Weights of a small transformer language model: no biases in attention or MLP, a variant of SOAP for these matrices.
Each number is 128 + 24 x the weight over its row's rms, rounded and kept within 0 to 255. Layers, rows and columns count from 0. Numbers have three digits each. The size before them is the row's rms in percent of the matrix's.

# down: layer 2 MLP down (transposed), 256x96, rms 0.25, rows 34-79, columns 0-95
# gate: layer 2 MLP gate, 256x96, rms 0.276, rows 35-80, columns 0-95
# up: layer 2 MLP up, 256x96, rms 0.267, rows 35-80, columns 0-95
down34 102:095127123129119154116096148170085170121146155147127121105097137084113137093123126132126134162148087130130089137161115143132138172140145142148133092113182163117130109122112126050105131113144083143111149138144103129093125129145114155146138111127094145171097139135128108130168100127170106110
gate35 097:165140148182108150085126119119136138120135128153140141130090143153118132097118153129130103149131116166120121106104118137171146087137146154130114170159123145099112114142139126131107133168128113135139158128175123172117057154158114147162118141087110128092176151140148142123161145111098077121
up35 092:152133135142138155080090128102153139116110109151143092150141171136117140118124180132129113102136114120137177112129137142163154081161109139110126115162116131135121105150134112129126110182176127134133114162133120180159106154123125124185102187127140176124112126150128143145107146130142080146
down35 096:149135130113148121124132185105125086092147097128130166167138092156109125168131143148154134091090136088143151146084146143129115112095120114102134115148124119110109133129150141205115115148107138125113147080135122169129149111133155123161096124106116162139126100133108181139128108133082151111
gate36 088:143140150151118126139140112114108139163151155169152142112102123117132095103109145106145168140138110138142126112133122125105177103130134138122114087133130100069070106133125115082124134129110124147129086153086157112129087155106141123140126143073101145069141175154124139093104156147098123154
up36 097:094151123102101126145112145084102142151090114106148157165136181147112147150085107115113131128120110114117151139136137124117111168124116112098125167163146148148129117101144141153087145083148105124188133122092110153133124132150137116151156154156110123123134154123136116123170140076103176177
down36 096:135122109148125096068178125159123132139163084138126162155102100135109145128151141129123117182143129138155122141128132143124095116123101120155115160097099102111143112092113086109124119144132146134123110107115059126066160151120131095098096145160122092114109135094115094123163128138131141109
gate37 095:116140141165137077157118166125094110088099135161191143135122061129165141115143097155140111103111135126126099100137129154100126115112106157162113112193120109130141137126141112122121138145159141104146087103149156132146108110125099124112132131103079113095156127142139109146141124124079126101
up37 092:112125163097137164127178144095104094106094136108103102136113106109124127162144146140129149114122131137143107129129098138089162120125106150164102097170122111102140113144123121124108142150095154160138109080105149041147129095118156110093103122106145128111147076115140100111128139128124149096
down37 099:112101133088127115137114172173120114132133094150139120140117123146137124135143127168138103132131143103132177110134110123122157105155131164152120122160174099152128116156093123143149093175136146082178126111134125135138179084140126095129117160115126121165164146160144119168078096153113144150
gate38 097:080124105166191128115115131152136121151145160098105109109123105122135148133131127146100166093122145106160100174143165117136142112175117133119101127104092145158093119151120135156107153154130126136147175157149167140125118117147101153125114141121116128149105058088108106124157136112138153093
up38 097:131149124087126130111125120146127148067107120129134143123102115119134118185140140147138096133111150178133124138100099106085091177122123116141155113099130136120090128148116131121111167112099120120146178116151091094094170137129171160129139147150122160153106136163109154110077096117131097150
down38 097:135073102124108162118150127122145115121186163119128142154135114157102106108105105150140090104081142098135164111118125141139095080137141117176118150141145120154134116094120176132192167135125149132154131100101134136169124114135131121142097104124100106130136102136126146159075129101150116137
gate39 099:083149208158117150135163147151083135130124151142140129126104144151149123123152087124163120136150141140107124136103146114122146116116131124125143120146135132108145135127179139103122163093149152122128164104166168105152126115146139085148138129098088092138098132105088125147147085157178128098
up39 098:093103137131128158143148119115139117095127105123122160117154140128140101114130131163127128176161149135100145110121151096142142147130110178123133096147142106106122152157125147154119100156160144180111176162163163116121111178096105108131140117154123107098129084133135086174099160180124128113
down39 105:110152153088166143103155142126077155136163143136126139100144108178161135131147146136145163138117170108142157105077132092088171123110117133133151123148139175126131085109140128111134104169113144087137118139108121136151140107106087127141093102137136113110118116147148109112141125126099075084
gate40 107:163149093077117116109127111108145082152097149142125115193120109161147105098110130146125110121145145125096136111183134146127137138083153130119135122146127097142139114118129120107096113115175082114124165086134134091139181121149141160142129160134146146147139116142137143136155186107159155125
up40 103:119130162106089082127135078136197133147145140114161096087146147102105144090143119071148147155132143106132137082136128114126089149115135131127136126147154126132180125119124128136136128158107129157104165100118136121134131136088125179096146138132109162099117142127111149106149175102150113154
down40 105:127094137148084137139110150152059132122122154130109100083129120081107139097138123134116135156111062112127155110146137159129074215149147140144113113160098156087133142116120145129130134126136118145149124147086106130131130117131123149125108114109093109103109159112166110119144141132108113118
gate41 096:154110123139156136110136108122121170098139167104126153118121153113134131122109136189120108149136166067143118115137154136114156154131112166143145138140119088125119125167157143137138109116111176129123146152181106111148096123133148142146132107105167144145081077187141157119158137103140091121
up41 092:105142116134097101108094142145134107172149153128139098133078099113114110102128136100085089128130148163162128101099106153103107123098167147150072136112123129148132131161134134115109098125129107112159123132152151095148090149150138082113145152091178105143153123107143158164161145116121117093
down41 099:129101133091146082109137150099140116119109116137092123171126131151119124120143127138108139114123139106120134140081138119153146146130095166103156111143097123088144190156092157107097177146117113125122115105139080097130137108123087150154119081161167146109148090160092153099144125136112116109
gate42 094:108176186160134118126115112096131164133165164130143111150144089106080115107136117119125141096114114172128104167157122150120132137124176164122140124150139113114116086135139130117161151101119115131118106156107112131129131097134127146139095115114162088145094123119114148132119120076183093080
up42 101:116140142124169124116139157140098113145093142133177095134148141135142146141133118071125115117126137129100149137148132110184139122145124094149159129189122092165093081127099131137175100082135109133127137104163152126166074134117097134132106141138102118089135149109144134099119151105137141165
down42 085:133131120140137133132108117140135146123142135113124132144115091092125111130087131134141187103102081142115124136177089114102135136132153196164116132120148108136121083113119144137191148140106113148158134162079096143098151166128109102128077090121149121144120115136107163105112139125153132087
gate43 101:070118145101093155101138105141129138112078109115103118112138147116132140122097125112095118143170106116155166127102118093121135108064105112164137104167122144162119121105083149128104135186112130100102098103110160103106101163143120120116133128147086083096127119137155128112138140121147133148
up43 109:152109104120114142177105128089159120137119107137118171112106104119161166147117118143107145128129111115100169093135162176126162142138142152166114189145142168127121127147131115155060128155100148152174178165163160125138141151119145137123161146133136138139140135131121153123140150123110155119
down43 098:128139140137121101156116103144122118147109163162131127118108114136125187124117111118139155116160104130157131107136133115084137097101179156102141098160115114117174113117139128181117116128162137106110111132143109125158065112078098149114108154148076097106177149096106142112151118133127104112
gate44 101:096165134140171136122101121104117139120102140118148110104117123151145139089132165178108073164135130174115148136132120113104115118153124177153163161149118158154127154110125153156127108139085144116113127105118101120109109125114118148090092111120161154151148088117107167128150103133161071111
up44 094:156128081147130120085114116171157114100131159075119115124126093161080139157131117141147107103118144112148121141113127102138115157108117116102149120142115111101164143116145088157124122138111140104180149134128109126104131089113109109095131145162158094162133157119109122123117122069105153064
down44 102:108144119095104111149115133122125128132082122153115124128171130137176149112142096131111149076138137131120109115150140140079153095146122098133110116125131145098117099095128149119144116079144127165103109082111102108116117126140111071144129125114122162150164049108113155130115099131120106180
gate45 105:104161116135116152113123124107069092139114136119151141109171105110160084111130117115104127130090147123174158129105133127120134076111118156148137122140106151147078070084133123131135104131105153129121133140171140098141113115137114125113156109160094123104152126150193128099083132115114142155
up45 105:165106122122136122165188127086150098119112148131126168124168134144133133138115132101121152109168112110131113125134125145144115157130188134112142136147120131142174120124097136119097112165106116123147193132106097112135128157121098129148162107109099119139184152098142186155106135100116164108
down45 103:106146148130115160137107123126105132118124074081094099139108151115124153124139120127080115108121088124101098147144124112164071135095172165090114163161107113136165148144146166137160158161150144158176112112155119090107123140154163111123118134141134155146153105153112131125148106153141133122
gate46 117:108124110119105078094120113128109120129157081079137125153111135151113187126098154135117148183166161099130107147132114131147120122103105137150114120106147126141103145128186150123127139130092133095146143105119110129178090098135117073110190092141137125145115108130137102127142139128092118124
up46 127:082168133122136092098109100127131131112103105118135130151135107158124130136070122116120140184091134118107104137132160132137155126144128164159099090110098111104128155157112137122133170106107154090153121105139085148188101134128126104161158115106137133107130118089151136173096165127105120104
down46 116:135125150121113141117136124107120121110110149106154166110117167141191173166088116142146126163140124150153162154110125156149128130164087099145142127115084128120153141124114121079168094110113157099140115116082127103176108115121133122147167180128145158123133086131145105143137114157122129094
gate47 094:169166160108126080148135155131136138136137153151158140159131147170166102155155129145129125186137128156115130156145159144141141128180127154125156146127160163155116158161135157107125134164113106152132162133178129138145109187157122159126154148154130147146136118151154139129159162145141152109
up47 129:118139146137116173134129121122140175153137174112145152115129149166137167123138151138140151127145148138118139155151147144150164140106139145145162152140109149131159142160174157138116153135141187143105158140141166170161141151126154116188142156101122107138165181124151148161149166107137132149
down47 103:091128174086092135114075121114109122119143148090132123144125140116149147102101129102109133124143124101063099127123154088120122118113148145103140115126092119169086136134118131140063162129116163100130101112140137107156114153140102158138123127132112094129133139099126138128114156091070096089
gate48 105:117102165146126142145104101107104141144159095107075110084070150102176148092106107122120112144113090134130148181074125125108166103143158142132129146091131145122112133085142118121118133160132163107153098123113129126133109146160149131102118131143157099096100126136152136131131111125085089146
up48 103:145115144166156139106169146121146107121116162163156096112160151104132128138105130091077119131119126144122135143133128130129156092125076103147120115187097113148165133132129115129137144110081134152128126148113135111137141128119139136151152156065143164163138147101134153103144137133172179069
down48 093:124137127146117161159110083167101112171127121140119113165118127093125117107125168131150139138148144126108144141109137152133163149136129146130123126114133132096132067114169128111134086144146127128097136113160134123064140118163094133091124100102114116141094190147153113120153116172109071155
gate49 114:082140137151146113145109098133117129102120121088171135141157136113144123137074145143062145076132128116125111147127145110150102114154148137120119143149143133097148158141133140118148094150151130136142153141118135140132150185172093120133145136131079093171109142091123119100136129089135071090
up49 107:145161162118144120130099112159159114105118112106143099132186150081132143138096182115099086106132119121128116158137140158090078115127116079117156137123139122143129125123105199151139098160117125125105153114071148163121119124149119146130179110103131126134116125137123133100108112118088134138
down49 107:136124097107102135150138136147191140131087155143145121088142126174116118105142109099156168131146168194129111103115111111087156108118107164126083145091129110150127088129157140112088114128136141134141116096164133152130134110124123102107131174147124163129135139102116126162117079113124151148
gate50 089:102113142207156154147156118109129107100123121116131142127135158081133169138088110141163132136114078129109160146121127092110114113131161147139121117135147180167124152094122132163177159141183169114140102133075104134138134150122122103130146116143137137128129118092151123110126134103117111101
up50 120:130185097139145109165121136165169122145127068180127121124118081102161130150118139190135119137163092175131141104103144149126126123146092124132117168097130089147109109160135142128110150155119117130137150148107107093134149131116110129137117134093151161146133128104105177143126128099146132095
down50 094:127116149136113142111106149107091136115135170075103129105177149123106114117156114063112121091128162068122130159161097134136161112105133139135143106141098144096130131099117090084144128098123147137093134134123136127122121089133160165121112127107142113091137107121194115115133160158126124149
gate51 104:115156132112094145086133127109120134113108105149151134187158104146128118139131140114106116140121159132132117120142115123132137106133139101140146074125117100104156099131132130115159142086146144089166092135146120086156092079114103130164101100097111077126113132132127147044135110152151150114
up51 103:151118118133099118068124137131092110145142134169099105147118101116160166093126134108161169125102114093096146208134144111145119117135136116161133125150120138126130167106113158108132148147126121151151084119133113153088168133108145106104106118177127174116148096137122101106113155106143133152
down51 099:137137124095133112108173148098158147154157132130094113192128140153102125117116153141134149133113149144139095138122159101118144166090125101133155133147125202137103099103098161110107096133162100109181113120095090123140157134121113139135102162136117106148094099135137109139136164113167119117
gate52 086:139150127129142094135099093117123167141152148163147127128159144135144118139135122102190123157156119141149143132074188156143164110145154152123108117116156134125139153150191131118123100153132115155119143142144124141182156141121155134175161180139128106107154162120162091128138131126137130150
up52 088:132094143113119127135146108128119182130147121122139111097068146128123134120151143151110147095115128098138155132147076134122112177146094099094173120144116105162097107131131117110099173152124153114136130157128079124097124127124082117109143111073134136158146110178082152144096144125115105132
down52 081:152100180121167110139130131144184111141157146131147110140121115146150152103146178152125171101098165147124096122146092109151153157111122114129161124096145157126066129139150151100123169166145142123127130095121113109133092180106083110139123155102142096139138142126128135122118134139133082127
gate53 088:132123166139151148110134133122068085155101114079125107146118150138113102108144161118142140097125139136167117105109129136151122129116130145125130114104141155156109111108122131085150138111096115151115196114110111125131161137160153105100120131172102144104133150126073126114066191109113140131
up53 100:140114129095158074120084169140144141128154125149153117140128165109111103115157116100080116123097167108129111110145089062122111110140171140125137117129155131100131144141111133155152135074120120151137092115155128083092100093098129122131135070116152097134142113109146129135127100120154149126
down53 095:140170114153138158114114107099155142119138148137135152157111148072142159101141136100091146180167118155113080143141166130109164133101159097097127164122133144079130138124121122135114112134158126153114184155134110101143165140133177134124127106133130165165108133107151155157123146143120097119
gate54 102:106123160134109097113111134124134147115120148129171158123128166181133129167135105147152180144120140115133131150179163116184119145181132120160135089156140136179163145108155163142139167132132161144076123129164128153145106142128114136142138138137129101102145120133172130148133156142136140167
up54 093:150128117151145150125125137152129137141170171186107100129158122072168117091135168114147099135175137142135137077112161143106144117100127121118121186111126111092140134172133108133120103142146114134137150134132109100116178127140151121152105153140134159134142155156109165152153139148140104080
down54 094:134137126145132090071105122155111130116099123123169097100135127125143120104112124138153109135122129123139158117181138101125132110154080146129113133122161125147153113104113104126143139144147098140077121142141134044157132117137091151114160097094074069098136150116149125112161105131130132102
gate55 091:094132134119151150088134121107107123117105150119095127138140137155141085080094130112163168143126137133146132188110170125124108079168120138155126193110189106148111090099108132131126131155144141167146153142100144095129115132102117134111107110106104138102133125126114118158103125140080150138
up55 097:133123153146098107128116174107117130155159128189080133100104130177088142128167141090122148144120093110122099151106124102136154163125117125131141088121096163128143162130136111136130113126123113123167130127101148118153154191154150140112137122159151181113118102094129147118147147104136175139
down55 097:163105112124116108098114153142112136154102140137125127117118091149135150115149101080123140105134161159117145168149132119164148118095161109118138132137059179128136121083140143108077146095058110128112162153117113106135149126146166141148120144162134164130139124120147123126175101138108127107
gate56 111:070089115102080119097140163119104108118153127111156115116125140102149139135139174115129135140147099109106148116134104153083113150116125130107158172102155122104109142102149088146121088151159177134123130176132133150143088141157102145104142104182136160107120114160122111117120107139102108106
up56 107:135109153191128070144126099157170138150136131132126117156152105177126119138170107101091117159168115135135129163109137132135119149146099111137094127183133112133133163129119117123132151106123148125099152119135122146135131111132146104141134169099133114177101129091127063148139114105129177158
down56 112:134148137162168154163112129146151124130140155140112129157100138155156157132123144154122092166134101106104119128117131180154123191147145143140136134141137136065120111095145117113169153135128168118181125134074104113162120138134133132164112105166135079124142156123168136104138117119113113095
gate57 103:119133150126124145105129121168121154149176103124116121132114144177117110158113110161080124133169141156124113175133159113154116134110144145134135148121104119139100139104164083146128167139108153166118107054149110133128113144136172119124140173144114134094089125123079167109157121126120156146
up57 103:154104117145126100153114154085128094089108143159158098125110140097091147123101140110143145162099116113128094151137108118105125109162113112084059126124094163153166133132106145098134121153102101111167136148110135126132139126112140129141090115122154139136167128109144105158141161116147122056
down57 104:121102102140101150137120107116153159156126159087150122144158158154152108112106122101132120106120140121113130107106134118098135100125127158160155102095163120118105113092130138097129154138097133113083132144111145086087126102167086086132143165102116147119164077128134161154129115185169125111
gate58 110:157148116135158143107140145060137086111097122131152083138156122148144133154118120130167146118169109119135111129143137084162140136107118147113101064114088111138095114184125137098112115139104114138114126119143106106102120098104136164113144162132109099116112123173136189122124129111120132090
up58 101:097085131106155100103122116150126112110149111093140108146118161103140101114117075114124147199110101137099121173125108084148124136153137149132082170129147109115157172087107146159150158121149128121111134120083125121172148150130131108153141134108121109119146090161114138152132145107134126170
down58 106:129128113164124162164119149129136135160147087104083127144085166095095130099126095154131130168113097123115087126117104159139118205164125130097128108119139140079123128105117124108125150119123111118149148146083106124098162141109115113128123142112102135090157128132154083093175113128111121134
gate59 110:144095126095136119099099164105125110149166143104100127165103134135111154086101082123117166119118114095142123106177122142141164111097130152152112124152100060106124099134112117121086120120081119115127113108133135162162114105136130149107096109116137110157111157157166123126143170111108148096
up59 128:116112123113106089115131116124099151145128113145097157144121150103138149151127131149149159153108146121118154159117127086085115146143162147153130103075142135142150151126117094120129173105148126179125131179141104157096129157129089122144163146144157160140150147079098094123103128170135075135
down59 105:129111095143135151123142128118115139121139119080144108123123191103137122113153147129121117143107102129077128136161125180096089169141131117129090151096160145117124148105118151077165175144158136158119148166084092118082130137116096131143103132130142144147100108131156122106144096126112080131
gate60 092:158149120098128124112090125122120095140108096095160121114129124172167106121156136115156154125136148101086123135159114117124105136143160146094139124130164145168116128123135180087119114108092140183125120155102123161140137088138144108124089166178114123111132133070170097128114108152146139137
up60 093:107151125132117137117135139105134134150131153164171145140127137122115111143143082122169141188107165130104137109138088171158113104118096135094157128110116133147159133139119092149089112117138155110139153169162153173137118129113081096140137101149128147069159138142154136129126072100132103138
down60 101:099134098154151095154090144127153103125139131162133095133139110132084094138131136111164086152111114103133128132110108165102153196153132129134114158146099093083125069143119133114152170135118144088132148105106127164128110165110154141140123091115122119108119153129143148155150173153124103117
gate61 103:098140133133143135111118119119139195119104149139126129161114114144127097145111108127122078125158113122130127149117160122104072120112071154115167120122145150162121166119098136116114152107113120102134114131088123155128082152081124157144140197125086142093108152091126110132156138127124087121
up61 105:110122138144173149102095145094107142165138106117098125139149136114093094137149113120138106116112143125139124092124137137108139139107110130149108055106085111150103158097104140144148095098113137150176144091130121112144145148070157123170148132136159097116151140155135128115155168151111112081
down61 099:127143139093087105097138090099151118132101138157113143120139078120154174160093108132150126136207134122120154167092100127150105082103102147119109157131100139134097146103094148147137110124120143106150123082137109117093103110110129125161111135125095124081158155114123139117128113107119127152
gate62 101:087141173143128107102147115099112135139080149099119111120112154091110156125132124109131130115104153185133129151111126119111082123124115114112151137125146105128130106132146143134118117105138166136101096164117143154125088130157106130143124107085153127184089166135129158089122156076092109182
up62 111:141108094105128166121122115132152120143105115097123139138149151141077117081151128115123123061171151096152161097107109125124184136144130122096129101178082104129105102151087105156121103131149141104125152107126159117139142138115092128120122153089097135120155124140135138182112149115127121095
down62 103:112159109110097129163161135107197091122086120122114097151108128111152173129149128087154096124180113151094131150115145109099161118115145111123094124116154098138147124124151164168149076122105147182125145111143123153101140122148135109116153156119154151125143138125112161134149128116137122172
gate63 098:120122140153141094132125126131134157131119159188153142157098136121125064131131164124122122095109096149170161088160102131181132127082129164151157097104137099148115128122106123119106108092144134167122104132163153106126143083123128115141124093119115118139115139175118170097119144154122135162
up63 091:152138145142127110133156128162154148181113095121155109140177110168103131102163136126142106165122161123101166138097109089152171103124088082144136133135104128146132149116133120098142106122156160123111117138148081156151117144160159146157121192147143160131117141136128088126140151146136099136
down63 099:079142161158185103106137062119121131118120158133163127136126125096099131110137159138133122082099110141138114092151132143125140174149131165122117126166171127151108137154127171129159105135105111140115169131112143115120137142146138119135102117126105120165113117101120158105108092066173117121
gate64 123:129076140148107148137129122140103113101128095127107134143149124110162128094165158134125068097086180110097104129133197169105114115086108112081114138121123151150148134128151137127121159112096119132096080184134123134111114126140112114144145131097150132124098108130119156092131132134094137143
up64 120:104107109126101158141134112135130135147124165102148104092161150125160122108151128109135122119146145084133177099154156098171112118147115104095128153183125144163095085097105122142148127105152115129097099170087101166087131197122118120111138137101079136134134138145127127135117142130115138131
down64 113:130139145136126140136133177148088155154113139143135170126145080131091134100136081087169117124141117131155146125167114121128149141170127108129153121163139135111142087138108109134119112121167072145097142151138123195146109130094115152149163131100102136157186157127118097131137143109156120122
gate65 103:102131135143149128107094143105149166136090115122119102164141112164125174141086172119119159148126106127180113154146159110130131110075082140153156140101093094137135137145153125122178134147133108143126081144122117096129087115156142131102146118119101167141151172085121133147137120154116140110
up65 096:082120131159168097156141123133173109149126148131110161105113142157168152149169163129128123100143126146126123060137124141135124131137086148114155143116069184160107099126135133098122119113132112118177163153090137117123102104111113136108125098144148151101137140173127124095112110141104136150
down65 105:136120144146126120099138079170126132156125148185168184156161096130094118168137157079091115112129146147138134123120142134125132127137094136128147123156131120096107133106119145157080103132103123147119147133143177134120127155126108131135117117152106165110113093121089116190151070120126116120
gate66 112:142099165111129140169159142100126169119166136122137172131137137120119150111117125128154136082139146121128100130099172123088188142110118133096132118144131143075098179145160095105113134132121138131167117114133100112163149108137097103085113099087087106121123138152102124120137133119114170096
up66 104:145086104134107173150120156146162107085137157110111137118166162128134141125141158162139106099164146121159179125118151110130133129133120175097135122154093135137098150125139124142127159143142072141106124144151116103119130118138088076067148125095137097123158139161135132170114152140109137106
down66 099:131169137096149184077112088166070139157127161110140122116139129108151102107082124126127131140117149145125132140126098099156094100117144097139118099152140160125163139071115130130108108128107061154082159128133119124137153123149103130144163135137129159155139126134147144139104136122096105125
gate67 114:113124135153139143087122141150089151153150131121124160168086120106107138134117117155125149155128103104175113148103131135111142124188124112158157111192096118148108113081135137137124127118134131143115110122095138076143116097121144082095127138154107124107134126113131097104147177174093142089
up67 099:105107122139124078108145133152094141149131128123168149165133149146137116137119120141125119133146137118146129112131132156127177120144123072132111102176126079126091129177171106087110118104133118153122160118180129143162153087153159131161109111125156114201101151118115133140110145140127112100
down67 109:127101154125141099135148156117144174108118095120092145135108132145128135153127145169066099121135147146142114092101133135128130088153162132127186123138121124166132180126107137126152134129146111120131095146136128183128093099115124112095079134140144114165168125095099108112126155112155151076
gate68 094:130110103099135151118111116135108163130117111108143126159156078098138161135136131144133136094130130081167141098131161103080157141090128088101172117157145153150110133125118148180118158126151110151124126100166107087174119147129147154111114149141136105097103130112138126148107121152166181105
up68 099:102137111136148104112140103110117119103131120156145152158071142160134138140115126134162172137097162147189137167150103137144106103131121121144079127137093150156142130115128142125110148083132155110133122169085149154144138132089114119109136107141118098100146121147190120091153120140177158144
down68 113:081111127138113121087102106095120137134122150131132093104091148100155155127115129186130150101110151107103130141172154156117113155099150123145107094126097133118141095108135135162128141079115084108170121156098138176139100143105165129097151151102102137127164083135134127085137113130140135140
gate69 089:093101128109110200082159097122125130101112123148095116092048179126136102098154104117110116122133093125136127109136132140149139117144139141136131132099145104137101146178099102099134134113115157113142151123153117125139112173150101100135132096152087149097118105142128158111114151158119121120
up69 097:120114137111108111157132130174103131141119110098121088109155143096111075146118127106155147111075159156146123127150101148145139129103157149138116111107154126123117127189120114112130107119111116145142088081136177059154152145179085106148112139125117144129106148115146143110099112159108123121
down69 089:134167185140116110104117141121136173121184129124138174118173142121082113122080164138109126147115080109139103111146099166145144121151124129145160093080154118135128130166127111100117139133137104152174131129133126136122104119105123150136101159149095129137134096114133090094159153107160155124
gate70 105:075139128106181124120117123125104108124144142116155136150119112141179129134160142123151148131107137087112129134122134053110121183129135123132159150127166166106129111124133149099078081122106147159080140134137166110131139120113120096127121150146134101115093095165165137143116103163155140136
up70 106:156137112142116125141151134112118169145140109140127114143084129131091133113126110137122119138088116171149104127112093164114152124140134149127151071081123061082140097098193114105170142102122105126156095113163088098154124130131156163165133107101142139149122145136128127142131140121128160113
down70 099:146114132143111137158171093174104137145144132102145148129131156091117142095136093131130103119123165169153123148130131157136130127176154137133135109093124131144093112124164120073183161102139145138118111146109124083158130143125179141093103090144137148146100093131168095146122156100110143118
gate71 116:141108115118143129102118156177111133157117094131121094138088177158125116105104161130126079167124143140117099110177141137127136115142102128144154130128118113107095119096115141112163103142158105089110118117114080175108124109110115118140097145142121124116079115123167076076128156089117129120
up71 108:127160123098121093187098142172120147149112139133137143105132119137170111148107148090134115128136072098151123162171115102149132158149169138127114146062101111107143103135132139130111186145143116097122134116115125123148128131098122133125103157186136128123115141144171128127112132087129151084
down71 098:108163111103161116102100143098136144146152119080101119137115157095157116124140115134114115116145095170158065148131126154128118143107132118172105147124157146115111068120159173090159190138109146153116143149089154130112148137124146123095103140117119115096111095162140128125114119140130105106
gate72 102:127149122120163132175142112135099146089104144070108136150106131149165143094132142163125080114127100112126099093142142132139127114143143149089139156150125129161145145159145113099124163165138137112134140112153102111058159157140153132096170110133114105149153183137132126138136137113083136104
up72 099:169137113152105123106123087122119108069095125126112137115145117143117105177122177071108152167121147128128146125170124144107119090145128152162120129150123131147127137117131120130095067114161122127106134146098171149118105108129095120127113143148130155086142114154170081087157104115126150136
down72 090:119149103086125083144086154105140149164141111095128100147115117060135139103155108115089138093135118115138127147128103140172145158135155088107161162152126143130119143110134133109163168165122150146108100128093094121141132150155167122128132111154135143141092180128140147158115157111156125155
gate73 091:095104113090120103108131170110117115131104128114114146132142121135149142115129140155092093117116097127060150135140125074143063175079101158142179117140127127156120089134121108137121157121118151140148113113143168113115154092128164101092147146122132118132104117143116125079101114131111143152
up73 094:129110142084155145124116148087103102130148121131142157104178107108176144117134183130118083130131120154124114163085120116129111140141098145134100115104133132128159129156143171116123115153107154119099164130147114101147154155116173113110151126083117093120171117165169132128137161129090101160
down73 093:124129125149132108162094100104081141112180135120131115154095130101152162130163143122111150094115122135098175118127130157094152209099113093147145136103099140100098110148118121094120172132120102111123109097132149131090152106152165148096100118153132105130130145137119097093114110117110115127
gate74 119:101087139141124116101175128150126127150131102167138118127112152156141113132146134110110135098135092186136116121115154116152151104097111151129163105113153069053142130119152103069114115093123135136138131147147098093149100127159147140133091087155142116123097092155116136121125126146100130124
up74 111:165139159126142150145118143171116177104145125133077157166130096154133155123128120100106141150122155134143144131124142124146153103128083149146134137095135121107116156097119128151092131156142157147157122125121099139170150088179137120130104110187160131151072162085156115126157147145133148134
down74 116:141116108148140131159167147152147078135097107188129139104142108146145133129155129133133143168172170190129152113155132155153152115157097179129137146124136116121133113125141148125085103089136140137148118136155136173097128107158151139121136107189099126172141128123114110138153134094151136141
gate75 100:128164103142143153094180119148106162133109074149146118123108147142140109107131160124160100131120154146087091102108114127118115109131100162163118130095121099109124113089092160104119139134140146137149104110087103088082141127097121136102145120134110096146104158082114147109131115084130116178
up75 098:092129144139162119117133118132079081107156137112126134086106107135161122119145152108146115139100138098115154112141121181156141147123121083155171115158147147099087107120099159101116090149168143123152142123148110121107131089116116118110132114123129093127105157106137116128152092112122130213
down75 097:124144082142145155147151162146111149156112137118136130155104122130092135105118131154151150092129114092114112100114126136091094162146086097127088143128129117093155096095102131100144165109132155133141157140095108134108105163100147183104122095127084117154089125114167129127133155129143169087
gate76 098:142111145084127158115129150123110132099156140142099136098120126128163115199148142183155131147137128119133112081151120157146168122119147148160117136105150135092140173127125147133139163136155091142106125130134139075162125142146187169141155113177149124153113105137106114126144153109161125114
up76 089:137110129174088134081109122136123157113132131138137107102139132147130149139106149122148133138115132146159092127104160143097119082106111139167126091137129153099120131132036125115118160133125102103146140156107118131134161142149163158168140106125135131185149157180094137117096116096106135139
down76 102:148134140115114160156141118077131117124151088096130133139125128150163112133147115117083113143128154107139141155148141132133152133133078128083134137087153080107117152103115120110167125113159117108131083158140153089058128119134135101120142123133133145098177103109084156165126160152093121144
gate77 107:109064120125121156099119157124106122166104117099100120116139103093133120138170140147111124111114132141094121119125122126154128117111154124150125175169132142141062154184143129117122139133097135125144144154145166130169162150149131107122076090101090100135159147131116078126102155155113121121
up77 112:118095133120111121120134138101103141138118121093091109088109105124140130120134139153100110124183139120114161088135158089066129137117123130129112112144108112177132141148132142185110130111089106142137099119136164132118159085131072134131118128058146099131129102113117157103123112160095127158
down77 099:142115125117139159115107141165148152143154114139097127093141103110106128124147116116126119124064113106138110112144128165127084188140123159146134143146123136073121102130148152117150173104107145160139107139089119141113163137133140167152069098117118099116134103157135091144161182152148123109
gate78 099:104092100167165110104137133123096136128133058126092099144120137097128101148118137145113137082167138128135128128176147144134128108091159120138164140121106108135124127127141137140172114140150114138163156134121185127114121164169130126108099113135136129144092095128161092112157073170120113114
up78 098:141174137148147093138148127094111121147129093147119120148112172100098144138129101110114099124125160124132095144104119130096119119114080135151159127113105113127126136121113125137127154115151123063117118116087108167158138102168108115143133129136151140185111124035110099133135133116126142084
down78 101:154127066163120117097121127118149131131129118147095112147100134140160164156144135142153097135150142117145119133117155143146089136120140112129135159101105079135112125101159153103158109104117206111140110112134128160152131136144170114082145104157137108082137074148094125126102159112111107143
gate79 126:102115124118167093087129147074091124152176142140128075110111124143138102136120159188161136066131100153118145135165112151133149119143120139142115106081126139143101103118132142085146103090115120132154150144128126147161130147155117114112136136139108149136092111163127113071121155112150116141
up79 135:158125100125129076117080116114141134193156136136125110135148078113105167141131104140142175127145142103147092159129139145099162108131173107148133118133090160128154143127142136177103120089121119186137115125114151107157106142111135183108095142100120107140105145118122104140126122150149149116
down79 109:119082125123124135190144113121157111135101135149122103130102135109129146117142114078097104135141159108093096164113120109079102088126183147110139111154114113088076105129138120132121144120162128163119098110169165109131110122094152094137092157113133092179147117128114131117141121130109115114
gate80 110:097122129096105128109116096105119171107097134143134118111148158124136115105137152143107068179125161115111148122124118122120136120139083140156172189147176161159123188122094169132126150146118143052120095112153132138124120129113108138095147101111127125134130122110134113109124143122102135144
up80 115:125118119084128138118132110097137112157119142128154131115123124105095143122213103126135123105142098084132130143127144121124163105124162094142111147136126153125150139138133148146129083156161128153079130154148175124126107193124101156123113115065102149095118122110140111142141092118171125154